Weights of a small transformer language model: 16 layers, 265M tokens.
Each number is 500 + 25 x the weight over its row's rms, rounded and kept within 0 to 999. Layers, rows and columns count from 0. Numbers have three digits each. The size before them is the row's rms in percent of the matrix's.

# up: layer 13 MLP up, 768x96, rms 0.215, rows 681-726, columns 0-95
# down: layer 13 MLP down (transposed), 768x96, rms 0.147, rows 681-726, columns 0-95
# gate: layer 13 MLP gate, 768x96, rms 0.2, rows 682-727, columns 0-95
up681 101:508466455460538505519509499473513478503510505514464453511478465568530479509520506495524506512517489499498516497503549539500507477480535515489476501544505517478484515468512472478519450494490490448537483493504508462528539486510462516516524480453470512464526510504530511455526483525528487494
down681 094:537487506506510509503491492500439504486479514511528563537492479466451499473538518469517512470456516487475496522446481487536516532515486485526507502477482516528520466450516492482512463507494539509528482487506531507505511493471516470552491498485521522512472482503523549501459545518522502488
gate682 105:505523463470503540523485482505519455473492475512478537515491461484476455550493502514440523504508483478500495480508508512525544497488508448472541466511479495537525492506471539495512519497494506512500514531498497490487500517534506537528502470460529566535478504491519501473515523525508443515
up682 111:519485534491508483478482510504496498511486523499565484488512492512505541436527513461481482565509510503484517496466535526480492476513511495467484573464543454475494501488538502510511508490498522504503493502479550504505539512511564509524525481523510454519544486525493504483516485506501517504
down682 101:511474491488564513512514461482505524482459474529485472529500507477517495452531521509507464525516505505508504538464524537513501543500517508534543513497514479500483499519514535520541501549519508491517484507496510530516514450530515503522526501455489468512448473469457487479492511507539448489
gate683 115:494548503517529495493518466519491493488461475527496503485490500503514473523490500526487476464471496512480467539504522509477517473493507501475549519508577498463481456464479520493523450491458518509484502497463508496509485516505529534466525481461506510530486536469490563483457503475515459500
up683 107:546547511547496502512486483539477495478515540496516473507502547495496458502494489464486529474485489458476445496533544498475486472539467525537469495532487520505500529479453505519503517535430531491497492494515454515495499498490500503472484484496517494498495491499485556497487484538499534489
down683 101:520496478487499513485514537478531509519445489529492478506527526526510525492535506490512475510547478499477453555474473502502533502501457510481494538490500491514484501535511500526501530502530528528505522534496509524525460508514477515488508502483530482502464482507503480446450523471477507412
gate684 108:497550496466521545489508511474514482483538497533488430469485473529474497510569486486533528488540526510547497519482478519494518504470509486485509546541497512492528476486483507527498512519528535499496467503531495505520517496520492538529476473467502491537524508557536495518499500530477495512
up684 115:501496529494542536496515536479482531482438507488519512475487493532455541481534500547534517528502525501519462526475484538482477515505509489516527474520492523467489500485501491475527499548533506529499476517512542478553473475520436483486532527497474477497491520495496479493490461498497455506
down684 109:507461474501520511527507494522488488484523461545508495489498494481478476517512475553488529487534532509445448533536495504511505530477490478499503492514477523447529504521497517491464506485486544490502481479538511486516498436500456535526500523533463462512487507529550509495518522483510454488
gate685 094:496456501522545482509507505466500497519540480483489508479488487481512518525475471454507472512486512482476482491513473462514487486462539525491519494543519527467505500499488480479490506494426491475515530505487458477488527497488475486509465459553423503515468474496540472489513494488542518493
up685 097:496525497565484463481519553477490542516505489503452502514467523503496534450477510500474487516469472499570477508450489466498487468521488499499517514494532497463490550484501508492483492501483472498456498492514469485498524500512506531472474499504504449472509515480493469498483462481550470484
down685 095:512484501456558474522512504561497497571507468534512506507503525517518496515482532527490471470525504507511498475573485516532504534512469516540544480523472526467541468498509474490479478487473493482500495493517456500535517501503475490504496498523470518519510516472517490487504524502469527456
gate686 083:532494493514542499492539520509534512468488517517543522538464492496502492475518441492518441517488484473518494495529449499495450522474494528464502510523462516484502512499511501488488491482492459498510519480495502505484534466480484458496519498513514480499503486462521500551441464510518567515
up686 095:476485490516516533575529496504467473486508528495496472480480492473539521476519505490507504516550513530496471480465502485474507489475489501483482496465536443512466483509521504444548463473463493515549538488490521503484470516475509474504519477519510523538502509491463505513531510487484542533
down686 091:499483513484482466485502485502487465495493468498509476502468452500496483509464498513544467470519494474528459477525507462470473476487547472488552485517489539518521490570493482475481467479491506445498512524472483491485477484518491487530523533467523500508480469520533477485510533485467547476
gate687 099:445529483496476484483484514493528503507516497533499505446530510469531474501485529522512481527482458512465468455492495503509494521502497482437475471557494509462498478516498457522517549501503484438528457473531486483507506505510494513502462515503472509529540470484503525495513544514473511491
up687 098:486483506535494566539538479456487502489511522494491493522528479547511548538532501463504523537457524500533534479502474459522504477548510508490491492543503510477502486483494499522492552527479481503519526518490492502496503485514495514524531455494504502537523497496509475456511557455487480501
down687 098:499546496503481468472503535494502486512438506482500548439467511498509493437471512521494484514490471510452471480475480533452502474486492510507498514454462502501504486520495489448537515541495466476496490522476457524471496517502515517517486491513465530497539487483524510530506458491510500524
gate688 099:515541508492499521520535468528533527499453515466491491476506525484501471455489476477505516538529508522503524512519516520522494493548538488490558496495531486507563526476466499483535511489516468496509503510454503497494548463458493465498530528534505504481544538523483497508536477507483504469
up688 098:494517476448530530516491507538500473552482490503492486514522519529458478472481522502482487506517496450454506500535553534523494525483520525500539468528480481517496559501499521467485500505478517467491528480483489494523551484500501481445507538512516511480529524522471494509517485530538470473
down688 099:515479466522510509498521473469523476486489526525489546489504487506529513464522503523513533526523511513507466520470511505534516507516457518500486487476443519486518479518476500463469504507495490511495534488555432484515431498454485506505512512542479501487511478502527470468476451486522454513
gate689 082:497540522460520505515506500493464529494444535473509498537518500514492480498473496471491480524485490510539502518526492456461511559474527487509555475501511466497532503530492522491489487516480510534478509502550512472493496492541500541530522493491532552518503486451478480499484441476483477512
up689 086:496525519500501491529498492507531476511504477464484534540544499481471560487482478484477489515527486504487554515498513487512504530484552497507508481536485468503456484482521512522486513511508454484451491512490488486436482540523519533498510562496503493473496514504492506530501514558544459516
down689 086:519475508494538504459504547508510498486511516481497528532472575489487482488508468451474509487486505515516491509516513500515527522511531467492489474495498491493516520486531539491458540451509505491491482519485503416553494508476509519503475444461490503533493475495471518456480493481479508503
gate690 107:524509532471491525511437513520509479581486537525470499459489538507505492508534527499490508496491477473509472509484519510525547461527494492542526546515501531470486500494480524460516485513514525468497489524502476548492499473471526561501492485516480477487501508511529536499477485468526506505
up690 110:509508519502474473489518539521505501522496558468492512468501504522406483506501492505483521517485489444516511499497504507512476505516466472514460520494433515477521522502521475444517517477510515453473493507453528495492486531497520511482455479491469518520524522474513479504492492468457503510
down690 109:471483512496471481491505508504447537502536506500466513436528539528487470514512476460489473511523532489493500486511504498502481508481503512501495498461526499477476529517533489473510492523534511505491475520522512479461505425563532493461500516492511466516500443509465539479500477468476475494
gate691 104:508513531447511478532501479508438484497508506508500538546492483483538478477509496510512514546462463500488497498521539485464521472484534526473475507491511533496468514530497474538486507490514531483477504520515484433527467455480505518546489476487482512535477486494486493502556490487509537528
up691 103:502507478523488518526478502502545483494560495465471474561537508528533506465473503549446517463495501482514526509476487504535508521524484479492472501514513508490510455501486521532512558487491529488489485488461540515484530498542502457479502528500544499471511552494502496484494516500492479465
down691 110:460501510501506497451505523513521510523538540455537496505508498512498509487510531543478544482487506462511509466494495518511489503505491508486505525556462506497527496468555531545472474493477504518497502539537555524494540475520457498458521532526495517484491518482536502480462493521476466480
gate692 099:506507466543551510510547481467507479476452517449512488491475514507525534457497494496475511483520518543477529496521490501552455501465490558508546492504529480513485528503498492517507458500494483484514514527494515452504499458509524528520467504505526540526500526513508516483508452495539497509
up692 100:500526522456459530559501496524464470569515520549503516488490490517488543497509532537470495501530528492461496512508466560494493524486507485514479496504511523506505491530496516522533501491477486479514499508511520534512511523519535461489507493496492525492538492475492502554540525519491500567
down692 092:502508487529468513465489500469513536506523512478513548499512545479442523531514482502510505547488515520470473513478511498494478468478466490493531540514513471486523552507510491483537537538516534495478479525494542520527503534526449522471537491478489480466479542472499529486514531513514527508
gate693 088:478505495509513531511480503503498513491526517526467536557535498525506519538487494503491453505474496496504472503509522495519470525516425498497471522493493510549524528473505521522520518516475513486504487455452433497496488438463527484479482485507485506457525502514533493552464516507506505492
up693 092:507543532521534536474456524515501536491511508577480504456478496532454471530491497522460532485499517513507518504495476514505504520469492515474485531514481545572488536514483490522454509487548493493461527510497523508522512516517481454491508534534530496494489497492492519521512506482518491494
down693 088:481510484525496507482477492476496485508536478510522522508532462505540488518476471513531474526517518461531479439490514539483461514526486550516467509520456534484500497484505497513462495527521492497481505492524511458445490476553525465512496518542488466498482550502501493471491507499469447513
gate694 100:438486508465544499535490490472518501518528481499507532467463499515503463499483511526484539471435503500508506544497504507506497492447472513501488503503471508522511507467448459494502505541482483517505518476469494486452509506509489519502502539518530501485465566434486494504469508496513490484
up694 111:498488544478476516499527491457535504496510526530503529490540496510512471474444483519542527484500523479522488515521508544503570496522500528521517540513483493500519493489475518455517507496473533521501495492483487466506456483465466481451506488569495525476452493505486497454521499499481505495
down694 107:507518502466505493540493462510506518465510469459517525502504474484489522484500527476449531543488466522523524536536489537510508540475505540507479532524514463483486509481463490497502488517507498550460524485465511492532493467473495475476487543542509513502476496537479541498547539526477503483
gate695 086:520509537504501528505466537537471468565503487551481484494501546476535519519458545514487487474509510486513505482507515528527470463499495428494479533508524505519473515474512536511484500502449466459484500486486495512523466526490503531492468507451486506470500498503519514541509514518476489500
up695 087:518477525516514492515484452514528450506502520534474516538503495509551519481504476488500547513516518518481487502504480521521524522531499507468494513477509512472524484430546513529495470537556499481520499475561495530494488505518501537511500485500461474491490484456518483502531486481481561500
down695 087:525480524500454511517481494505498513493546510585536438493478493459501492506491502488488529480511492493540472491509497449534531499493517474517487518546508507488469547463509489515503473511523516512481482529458496502476516531508488469542474478451537482479494487514490502529481491457487489473
gate696 090:479525526472496528582526514523528509498472458513467540514448487472480475510501485553486471504502467519517472472556499494479507488519489470517506502475484460501522538447481503494522489514508483489499486496472490511503514494491468528518529510503524522452473521505486491501478540557508504481
up696 095:546516470491505466517458524455534539465488490497478502490496458480515523517497496532488489484534476437518476494520489503452539491499530490496503516493512503450523550498517507501474503518491510483495465463514477522506533517464464514553533519513516489483538461464542496521531486491494504526
down696 089:474523509503491478521518478504477499535501500513483461461512520518510483485540493486503459490474522527512500516519507507506514467553435512491448496537492453489467513486475477555494518466483508479477503536530527492530479484553544502530516524507477538496453537533484503517486476485480499477
gate697 079:499513521450442462502515537510528471543535517534498497487536505527506521506487466476552473531493521458504472524508514466482493488536448527463506517484458523493490503549544517508521503494556488511476497518505516486526534487500513488480480533521478485508478481518532498525544500494497516510
up697 083:478523498507518502485529526492485481511525542452455490489433515480516511478513529486505526492470469543500505512480547526554514481521522547470471495462503477521482511527459494470484521493521464492492488502499459537501521453492457506468479511537507461478530514527477483492503515492511487478
down697 088:482507490520472453484570543483534478482526493543513531483500501507476469515466512476489507525501529489489456493524522467482472490483440460513501512521504493479494510532507464501505533464523499509535484469455533489503518524522515458489498505471434488525496484496500502488546476501502499534
gate698 109:531519536517523489509541528540514504493498511523478492507550490529515500501523477498518515518510496531521509535512526518504519553506512508536503532449533481520544464538530501438512457498514526470506467532456498486487511458554511530523504522488470513515461505499483537515513521490514529494
up698 110:475480517497482457511494521511472522541505500434479505502563488506505487470469502485484500526507495488506548480522500563523532545500531490501475511521475495514490510513503505524475549497552536529509477508493513500525486478495492486471478530531502517489480503460476553495443466522466503493
down698 103:520476506464496498500465481488495486475484497488515435522544500468450468449469531499497585529517497499494505520477523470486503501500524526521503555523520502501481552483518503476492491505483530447541483503499495501521530494539476486504473514501489535491494467489539510526517502492513466517
gate699 105:502513484477491516553494482474523503505500497502542500528451499524487528508525501520505541531498463465455489530481466488430438492529476490519525499495516514509499508492491480469492481506483464478521547471531522502483511454493505551462503474528502508534490535533522472477533504500476506522
up699 107:524458481504484482495489501545509479509452478488472485449482512516461490514515541486453551474546515490516505512489508473506500478500448530528478521548503458465490487468515506495507490487498481492505528497479502499491475487457483556500500514476468474515546541519517498505558495526509461501
down699 103:495531500442513526528445478502502480496557522517439474539544531507515493529479527519489548504507495492520462529494500537515531494496503490515503460504474532494511540493498470522450495506500495502487523528520531463512517494474510500442525522522500482504479519537494484490494525534470523482
gate700 103:515494491504532503516457456497515504519423455508447504523456500516505474518488483517471539482498503513488476503511508463499503501503527526500499508510512472511530503495477460475527495464488493523482517548472427506540485502542490486531494477512477540464525492511466464493501468523499523529
up700 098:478504479522498518489513556492479485519505492494487508517540529489493468425505513520515494477517496523541514486526492426513491550488542478444512498499460502500487516537506508497469501479520490485484460441526491496473506546494518535467489484470512471489492481498529526469521522469503479510
down700 100:463476493507488488519465502486486470498501469518514475523508452504496531497480492467479517505505573460522489535517524523469495504486472514523541495522504498490466517490500507487478509513491472465483461495544528506469522550564525506469451519488503501469501514478443511523557517503501484486
gate701 123:415526507505485520524472481466550539452457466486454487493510539477519537473483494472538484505520471492496486483506510501492470496490537503518492494468470523476528492506481504490487522476455487470508469518470510514539488503504532497519467484482502508527540529506493442510488520520503474490
up701 109:496453492489502522500485517510460507500496514508489533504487479477520504490528483520513541483469486481486516480529486429485536509448515507565507556489489500500480522443516482484475502515505503482469489463503523515456487535522479492488512517475475481503468462497523503486478433493457528471
down701 126:463467517517477505488504492500477485503507507446491509499518511496506509441495494502539373509488529477501527489475502543502484486469505508551482499506498561509491493502491525499481495457496509483493482472466481473541513515498487511512499475511499513481502512544529481482495507463487533504
gate702 084:460443488471479528511497536425472505522513519494516506470470517475519477474514458535550473497518498510492525486509492555493517515504501479519539500481501490508488496490503545507546458495484509514482441447465502486492540487522500532546487501504521512488512493521522498494466478523491500489
up702 071:506506492503516551505514468494493499524513485509502538526490497484542437506512433518521465496515480487506501482476486503514490480523496484489479509490477488523539489468505482467488497480508501543504455477502498480539559472550516471523504479525510567482518463498529520503484471456474487550
down702 093:546527500478513433497532471560500503481507463457491483516491479521474516504505557474506497490470515447472493487474504485521520479498457517494480489513488498469515483536491503488510524533482467489510540537536487545506449494474523458484504499520507478543483493506520507498533531467485518505
gate703 101:501487487476500499509458519467508457492492522486450470463467568492520492448507477487444502459546502535508498521482491524511505519472495448506472512516511506490518535486491528522479497532522485519481488468517511481503472540510518577490509474495464506488500507488494543522528476512489488507
up703 105:466491556491524572511519478501489475499520503514486503550519513562527494530528501526484508484493472510506558476515518485506504489488510490520553485496515491504498510471518526529508503522457464502511478538516504529509512507501491471524523491564493554477493505543503467490501535511521457482
down703 100:439545483499524512511508488427469457529501545477498492523484504514501507491501460521515482545476552513521482525502506508475494478452473509503490513505487502477484511528521523518492499464521486525471468496487528501475483491482529528491468500515464464524507471532482496472553475529448499496
gate704 105:511535514511543514469511520484551487454470513540531453488476487507519464481504515476496510458485438512509511494529482528503492531454492495488513476521523540481510505477477509494503545519525461501451488506492489513455489501501484517521540517513545469468500489535517472481525476516539503466
up704 102:515479522503509484471498494513473498519471515496470510468518465481500500534530512491474548493503503480491477486513482485564535497492495488506504471442478465555488527506514509453548479515498505528551471496464528473476499524513511473456478490461498496501462478472496512533514464458496450507
down704 095:479501512534518485481515501446529497487429510526489480507526458498498487520520488507483584535504468457514492492537506494528547529499524513502528486514453504478532488496513480501502503455522485489474529503525494505532499492466494466510491515531488458465542468500532489510519494487502523459
gate705 075:517479504466541532508552512466486489504495505509539532495484497464490485535505481541566435555476474512496480524523491500518494479504488453463483472509499471514508490480482471486542527488469522495536502490522483465508485476523498468462473483487518536512507514484471501473523540477480477506
up705 093:522501497505481466500466492479487521544535539501526493474489488470515448492499490539548463536490463498524495480490520521531486502517492481541545542521484510448506516471508487548474495501470497528498480489494520473534509470471490474504493503486506487503486540487503535509445525504523566472
down705 105:534549501502519515514511526506503459493444480512430461474525505541482549521517522462464504449494544518451490497513472492463477506484496501493496498480504512512489520536478511468495520518508517517492504535522465518471491533504521547474479489495520489516495470542513509494546472498473517509
gate706 090:525518506495546512544506514452478503522518495510541512497516466496532502487510506517498457517528485493523522486480483518452486482494497480473514520551468436511510526455493459503485467454523512512475503523500476497500483470486475503529536489458505551480500468498522545483498519474529489551
up706 095:502516533499542497526494517460488467507474476541510476493430493483511502531504498483530511498511500519505539512533524526520488534477524495488484472491541504516480516462499527496525497495467490555487484475479489523548534522461483512466514493511459478422470494505511475492476452482501506477
down706 101:478483514466516496499495506549494501519544520469525525520517525489503509480466517503495529482491495490483498537466505462487515480524500519454559512499445446508535503473521431510483502492493501462511527522540494488447480459566517511527519530506519529499492488513508528495506495503500478530
gate707 102:484492482472452495508515536500544501533545506495529531543512505480496494510486510506482551481523492501482518529520511492513509526466495570505520505471502539517533516549498522495528446507487458505501533511474485517470524503532522532535541534469539547520508485503505496516512507505495546521
up707 100:460504476531502489525511462509503486481470533491542530485483473509534498572498538489498498484507522506491432455509464512502530488494521478515491471527514529452498481491543490502495503511471523490520496522459501497489454488542483502533528474527478528532474499553457512522511480482494493504
down707 095:458490478525500508488500512487513509522498517491498465521517521464519461505460449490511530537493524482476500502574506551489509531462516508515575504525502475492515469506525518468483480517524489472456496493509508513515503476468522501487540470508507543495532519513482469519492489444494482462
gate708 108:490482508487533543506485516517513533456484532454515531511513501505515511511493498448519543500461482551467579484520454507521473502528504470493467484515462517490497539521543528480480492473518521506506523508498544484495491515479519472465451479479474516499504499522473534481480490499488474506
up708 106:484510523470542495496461505521513552477461520530529502497467519513509460518533486488531478526482502520501514498522521498493507473440501531507461454488514455527511521507512501447504521487495476496506474528527524478524484487513448494470476564503471506516504504489500531487485458547535476495
down708 110:482531514467505475496514488513476471503520521487475516493530490499487493434462484504492418491547505469497438543500522544466567496461490525511525488498491495527529526488496482539480524509473500475507520492490502494467464505546502510519515500529492536533484486525505511487501484509506509531
gate709 101:457523518483506500522479470522489522503516531504495490504493503520471450514478543484471536553467518527478487513447532474501490519488435505529524530493502563491491489557499508503540498478513531462487514509493484518510531475506514479451511524489485519477481486523503490483485514552528467488
up709 106:519483529498567493494477522498501535522483482493503441502515509480481540560525508512535481502484452538509471514472518474460470513489477479488512528484497519463494486498512493522494502516540533526501486478471523513574485461526487482476464498510502477502502497500527498522506454534505480545
down709 098:532481441518446456517467476456508523480512487516503480482496493490533477451529472516496491515494517529494479489495520530494514489477512485496493484511496538527500522535506502515490469490503550430455485493493542506457460505505500481525503499484511568509496539515495497454472473508514478500
gate710 104:489467533466477484467512488495501503496490483522480547475523530486513527522512491466520503480468492489511495494525516551467521473431500509434478500539494518489434479506514478515522503477482500511484506523473508461472501534506493494503500506477519529499480478513563482535505433485489518487
up710 108:522498497508501487540459546540521525535505459509475488529516504460518541487528515491501560445482511516498475481530464483505474487531522503465460497527514491514528553517532492523522524487528488533499539530484474504478476516500533514498501520520556555504497476496485500500471475507506510490
down710 102:450494502496466464538501522497519472500486516504462491502459497512502473514491467511508607492533517525497496524545491531523512462521499509468490525541515492478475477522478506509510512505481481451514545506480550527502499528483504499487507547525507539484490506526516517509490452487510501485
gate711 104:460493464486550506524525517463482515504466549488518514473495549487492489472483481459467490497506527523525481527486525473513480511515450498506489503493492543493483475507521522564527528475481499509550529510474451481486521501538524502522509517539474518536458492457505478495519465491502501502
up711 099:485479533460456535532445515539490537479555510532518476482511483523500496494491504501507496476535525476533506507464479543503513433479479517475520522524513461478459477489497514508506469463517477488481453503530482524515473474518488520475463498469504488487493489507509527478542510519526527490
down711 099:516524490513465520509542460536499525522500503495502460511504515473472535512560499514500546508485502478471503491520485524469470500468455484564497503495548554511512508493532519475477469525491530482489468477497485525481482501494470530473490465498443470495520500486499488519542535496510499542
gate712 087:473539502461503536481507510499510516502541542495535532508480478485495473492510485503463476506457434522482453499536505525489519484473510543473466543475554468476449477515505497465496501529508480475500467469510489492510512487513471506534461471511509495487499470501486545477498516528501461500
up712 089:456545491526490480545498491443502488528501516476497511516517490464497532556485505468530511508542518536515544484509518496554504497486504457458504456528483506505492473471559525530527490490498536524493506499495499489479489447497493476467538515516497507502471488515509462501477481457511502520
down712 089:495491508506487503461469504520473529506525495503455484454488482510516495473540493526528522497463486507508480528506476496453513465505479533576513507497481519511505499463486485508486505481501486497498472491538486511502483511511531513545503507479523508452537461528465447505490438492563475478
gate713 088:490498527460470505517463499514488499507555505489468456498526466483489546498526516496461498469504531456442484498480471496499466538490506512512471517483491533537507511491492495528492476534508515504508454456483509529506459511485507536446484463482521458490514491504500548526475524493514502547
up713 089:509489489483477498504486520515548518518509491482472523479472447472498433486473450484474502481553483511510504478485518485520473460493526482489458477508458461541496460488521497506521517511528504518493512541513517528466510472482485475487523490517479519502502544451506489541512462475487460474
down713 088:506562542549523474496536527514463458489456493490494542523493518494501531463523484530480540490505519475465489546491506458477520507530528505516505455480496500508472467514522526487473496541498488479535536521510475469513509539503509516467521498505535482470492468520470469514480497526484517513
gate714 107:490503515499529517491448519476523496483498549513484503463474497535496479532512515528507519531531511527476493503498537523474503449515518491514541461480492476548496485519502501470501438485532528484553503505522503508530510499537478499498517506457512505469491552494495473544467501513549459472
up714 108:550448523452483523502475520486467465501476509515465468454482534556497496490494531517492511467477524543484501487521510516512457490498479505483485466469516545494505503501460528530454473521498490527484521468480474520529525474508498490492512466510515483477528490491495470481445473536525508492
down714 110:521530491513488512531522513522509499530483521475483536458482556532528497520495521506519526483500537499553507499480466504467501511464552553488478502473460504527496497508518525441490530500490522534521510458514538487550474479492522508488513498475494489504501491501517534503528564513543493500
gate715 111:482504490472500506496528520537497489450540470500511484471495489536486457527508522502510529506539530482496506495472486470534448525508513499464527472496488458473470478512486495530508444526523466474495473454479522518489467513529531545537496468492464507499482516458460504476480473492485464498
up715 111:481491475515487493504516548500532529471506457521448492492495488527527447456466474491552442479517504501481529506513489514502494516527529490427536515511465501486512476469494487448506484544500517504532493503508468517508494534490495499484510457498505491480524503504526532498514536461494516462
down715 108:498494527475498540519529499491462453509569458479468497490503511476493526513511490516531520526522546535490511501458482482521466498470573517500465520493515481505541467504478490481550519511528490507500475480512545498506483504476493515498494532468466514530527532533504467504503480489491469530
gate716 108:463488508507521475440519567513520499516489539501476507513472530490490507500528530475480564547458486481528496509515470483511490454467495496517493486492518485500515502489521511524490495536486506459468517451545473486505486489543508518509468521538494512456495501518515489486496488468531550524
up716 102:505482523514542528497533502492462504529516494493515460450488496520479496472518456440483541476514538480526484513505481498525528503508514492517491527480508517482532490510483513485496549472497467519493495489537542505488457498493484506515506512523522472509518549465526452552515525503513554451
down716 093:491500542531482483499534563534496473519526508515507515500461494525490514520529521534541529536467490498483500486489473531522474525508467512510522480478472465509491501485504473493467476560514470476498501559547469503507492529516528526528509513514539513485484507505483463518478515481535445519
gate717 103:501476482471483496511519533530501509525503530484459522512511486499480497487555481504484528530456454514534531470482493547479513500504516506544504525532538514499503488552524527470549476489504532510494503481455521493545502501477509466501495521482499503515492529587481500480459510509527511488
up717 108:557488486544497512480450523456488490528519482492540539525531507448523536487531499507509525507543485470515479518504534476507465484489497537502501546511524512504497493503461490461493528509532480464505489454496517487524433478518526516479480543478499507477491512496507486495477514525508510456
down717 099:469486479520526498492518508476536493473489492488482453524501486454488520492515484533543439524545499535551523541468505480483494466514488518492504510527542494482491519497479491516536461522475531485456479474527500535477484447473490514461523488538507524491515485498542520484523504510502462518
gate718 106:486526465497503481526518520511472553492503498476507532490470480493501509496524510520521511499483512486541507504476455509492477496515480517479507500452535458547493469512509474480500527446493487511500487536499467502494470420495533513470473429533516517529479530515500485474494501510471550484
up718 100:514481492509494509536477497486570499526517485465497482485471492524517502484475487520503507466490491502476531487491468483461477501532508503538526477472457515476517488530432492504458494469523515493435475488516479496465485546504462491461528494484489480495495530500460503496528546518467462483
down718 101:538492546513501480475523509482494490514480511494537523487499563465472498532505506493482508526521484508477511510549517497527537519527520476496487524569498576472514502534499488493503521511480501491487521535485483514481511490468470512501547522475531460514512498455562507488482526472474509497
gate719 104:489546576506503493484518514502523493510497469478477532486493465529496540486538512484500505474513523511492512506489476543504433521501497504529486519475492499518496526546458536504542488500499489506559483504528544549470523482503531533500498484530465482501491489491500498547483534509495523543
up719 112:499482454500494519515512510515533462485492477508480471501517534441524503490453500548488487505495530460502537510509507480477483503487505457468485507480498451475500503480489460478449499529525487558463529528499506487514526508490505518468488518528543489505523506509494469516557448472470512476
down719 106:473523553478534491463503508512496503522490499449510508529449508491516490519510507463542531544475502485481520453466506525511452481486474531540534487497540482509509512540473516509500518526490518519524469535469524491502501456503518517512485474504460497490494500490485490523509432495456470474
gate720 105:487519541508543505468531512485541509527468494510519532481480544523508489470495483502506506460496505512504476532515530494484495524513499532501551492508509505528513507440464475523508480509503462478476486513508497488516491460521518556523498540514473515447505570521504468480473499491521506440
up720 088:477475517535542470508523473488518497528499505474485512501491553551439501476519453502508487438487483553488494503487494476470523520532485552450524485475516495506485520465487491518498503544507524485505475526506455530474455492528491521490537481508498515482479513494515499501503510530496457481
down720 103:519532469546494521475520477518503478467470512502550482552492510509485474516500489496511550478485501530506485478498473514481519499533525502552529485533520520478483486506523533462447513498501536509489530492502479515472492503548527487501479495491498494497496460543541551538504501516535437487
gate721 078:523519509453450512537484474516512493550543482478495463515490513454468473514540493512503529495537507524545499494492499524519495497549545490475519489515467524512530530473527506478460560476552520500497510483485487519514491519545471506539508503511488521531455515486506507500481503488488505532
up721 075:521524525520511496454458510457513509520524469528478513511481497463474530518492519454504492570473535517514491490503474506529512523473530502530518516479503496464527516497489481518441508497488477453475505488518481497552533513493531501489456486489454505531501497454501514487480473467461517527
down721 073:475521451494454528525494502542516535507491527470524501469472492472521451525488497472529427472502496509527476499489537510479505491487525525474527506504484485529495486477543526517497525530512483508506527471444468481504480494493498480531516523506523532495482543488523548512519474505477448506
gate722 112:487490493503487541470503505494534466494493556546503514499500489494503466467494515506496501484466469483511544475528535530459480495477471509497528482484506526483506547489521552451484477455479411504496487529503521478476521494515522501507535529501501485484513495509502500479517454472495519452
up722 111:514498523507536536430491501518510513484460517479488503504499472500480478517521483500474494486479508501517542499491473517498470524486485481519482501497469548539503523484471518489510505498492486484420550500523546533510492483574470512472504470521501466493518485552525516481495505461463493511
down722 114:509497533521512519447489507504527501505438486549507481543490515508466512500482522525510500514509484518500503523471516551510484480494519494480493460510541473510492502508484466461453528539546511499502520513502501571499548498504475521459488539512445485501518485455470491500505478475477483507
gate723 113:484538478520539532462533505460469512520503472465517458490477479458500519481475496485482532491508533481501518505491534524486483495475531494467486515497521491512513482489435494487528510441493478515530524473557518491525500471523492500470514514446469507519523484490488505560462518505476474500
up723 108:508476486504545507443511484539491509497478496492512492496474516471441524515472464473491538512473497500465502493494490498546517482525505554517508515493513466503496520494501500520522440509499451490531531508452508550491514515481529499523486464514478480485540443493518534521538508467532501494
down723 104:486490495481504504469548475481452498525517538499485468500500472475492526485481511538450505477468501536481518505488508497489473494513474500477500554518516467501490420477507503541520495536497483512497499530513455530522480486547514493501507508432469512489472534499501466483490550477480485510
gate724 106:520464500502491539507498505456519494533473537506484479460472496484535537511486513560498511512503490514526522540496511509527487481523486500459533491523512470521518517473486502499538476543573513534482515513501518540485522538497452546524505466493489500513477512537539461518494515537512484492
up724 104:474515470463495482544464490515536484493517540500529502470509478513477472526518552553485523493465510538511474488525497507479486502498466518505497483559468522468514524491492483521508480523532527494515515491467500510471514547463493495523523485534496558494500478476554474493537494543524512485
down724 107:496474536482494480496510508470513498498500453534470525490517520495473479495497490468493450513559494483464504457539464494503503496498521509498506506553536498471480498547495486537501500498443536482524531508458536493464495432521508509488499494526522470472496472524488536486481506499464538479
gate725 105:461487520462434493515531513560523495517499493484516503488472471488516514494470532523452539515483510495504492528516474539451447478495480515511488517498540510472492455498489494457493496507474538504507512514495474464483506512504500490490472487492460483558524484490529566522496474480517483497
up725 107:492503466505508480545479514538496470546519512477520521496512508520510496521513515476483455461500491450525503521508508469537497528516555496474465508469498515426520478488500485492512505541473501507484457526483448524466482448488503519507484537487501513536493508492533493508499476530510555496
down725 102:535491508534504487457467507511488513485479470528502498500488505467501456552495524478493458487469489482480473521497511531479488497486496536482492474537469466468497494507492504538473509534494502512495499524524493501463453438458521447501515487509509495515491478485473512470486532473462499419
gate726 095:537487504507540480470502498517489453482455481498449475502483532496486476452556501479526485481501484527509539544503543474538495505493511485486480523471468523500488458494484476491482521473525495498448526476481527514532525491482489484536513545523464535493525486489479511501502435504505505485
up726 103:479487469470481496517495494498493475508508515541528513532500516508461495512442515531559534471482522523505479505511482491495513475522503511519476561508465539518473495504503497504522493491485537484473482527477449533461431515494503497538533446529517487543527512492524490506529513511510534508
down726 103:499458506495514485507488510472482519529524524494478483473506492466444506529483517480413512490476516470512493483510454499532505493506466480460519506451497444503500480516499458463522461466506516504494478524441464513484507487488465513513520514452499515457467482513516506465495493503497501495
gate727 103:524484480500508488504498530513431506509497517498528533523502520484502458537478484494514575525506494464479512476489481525493468511476458490510494508516475534462512543525530495519494495510520470469468493481514483489517471499514547444489533534520503498515515518534487510515515482554466497556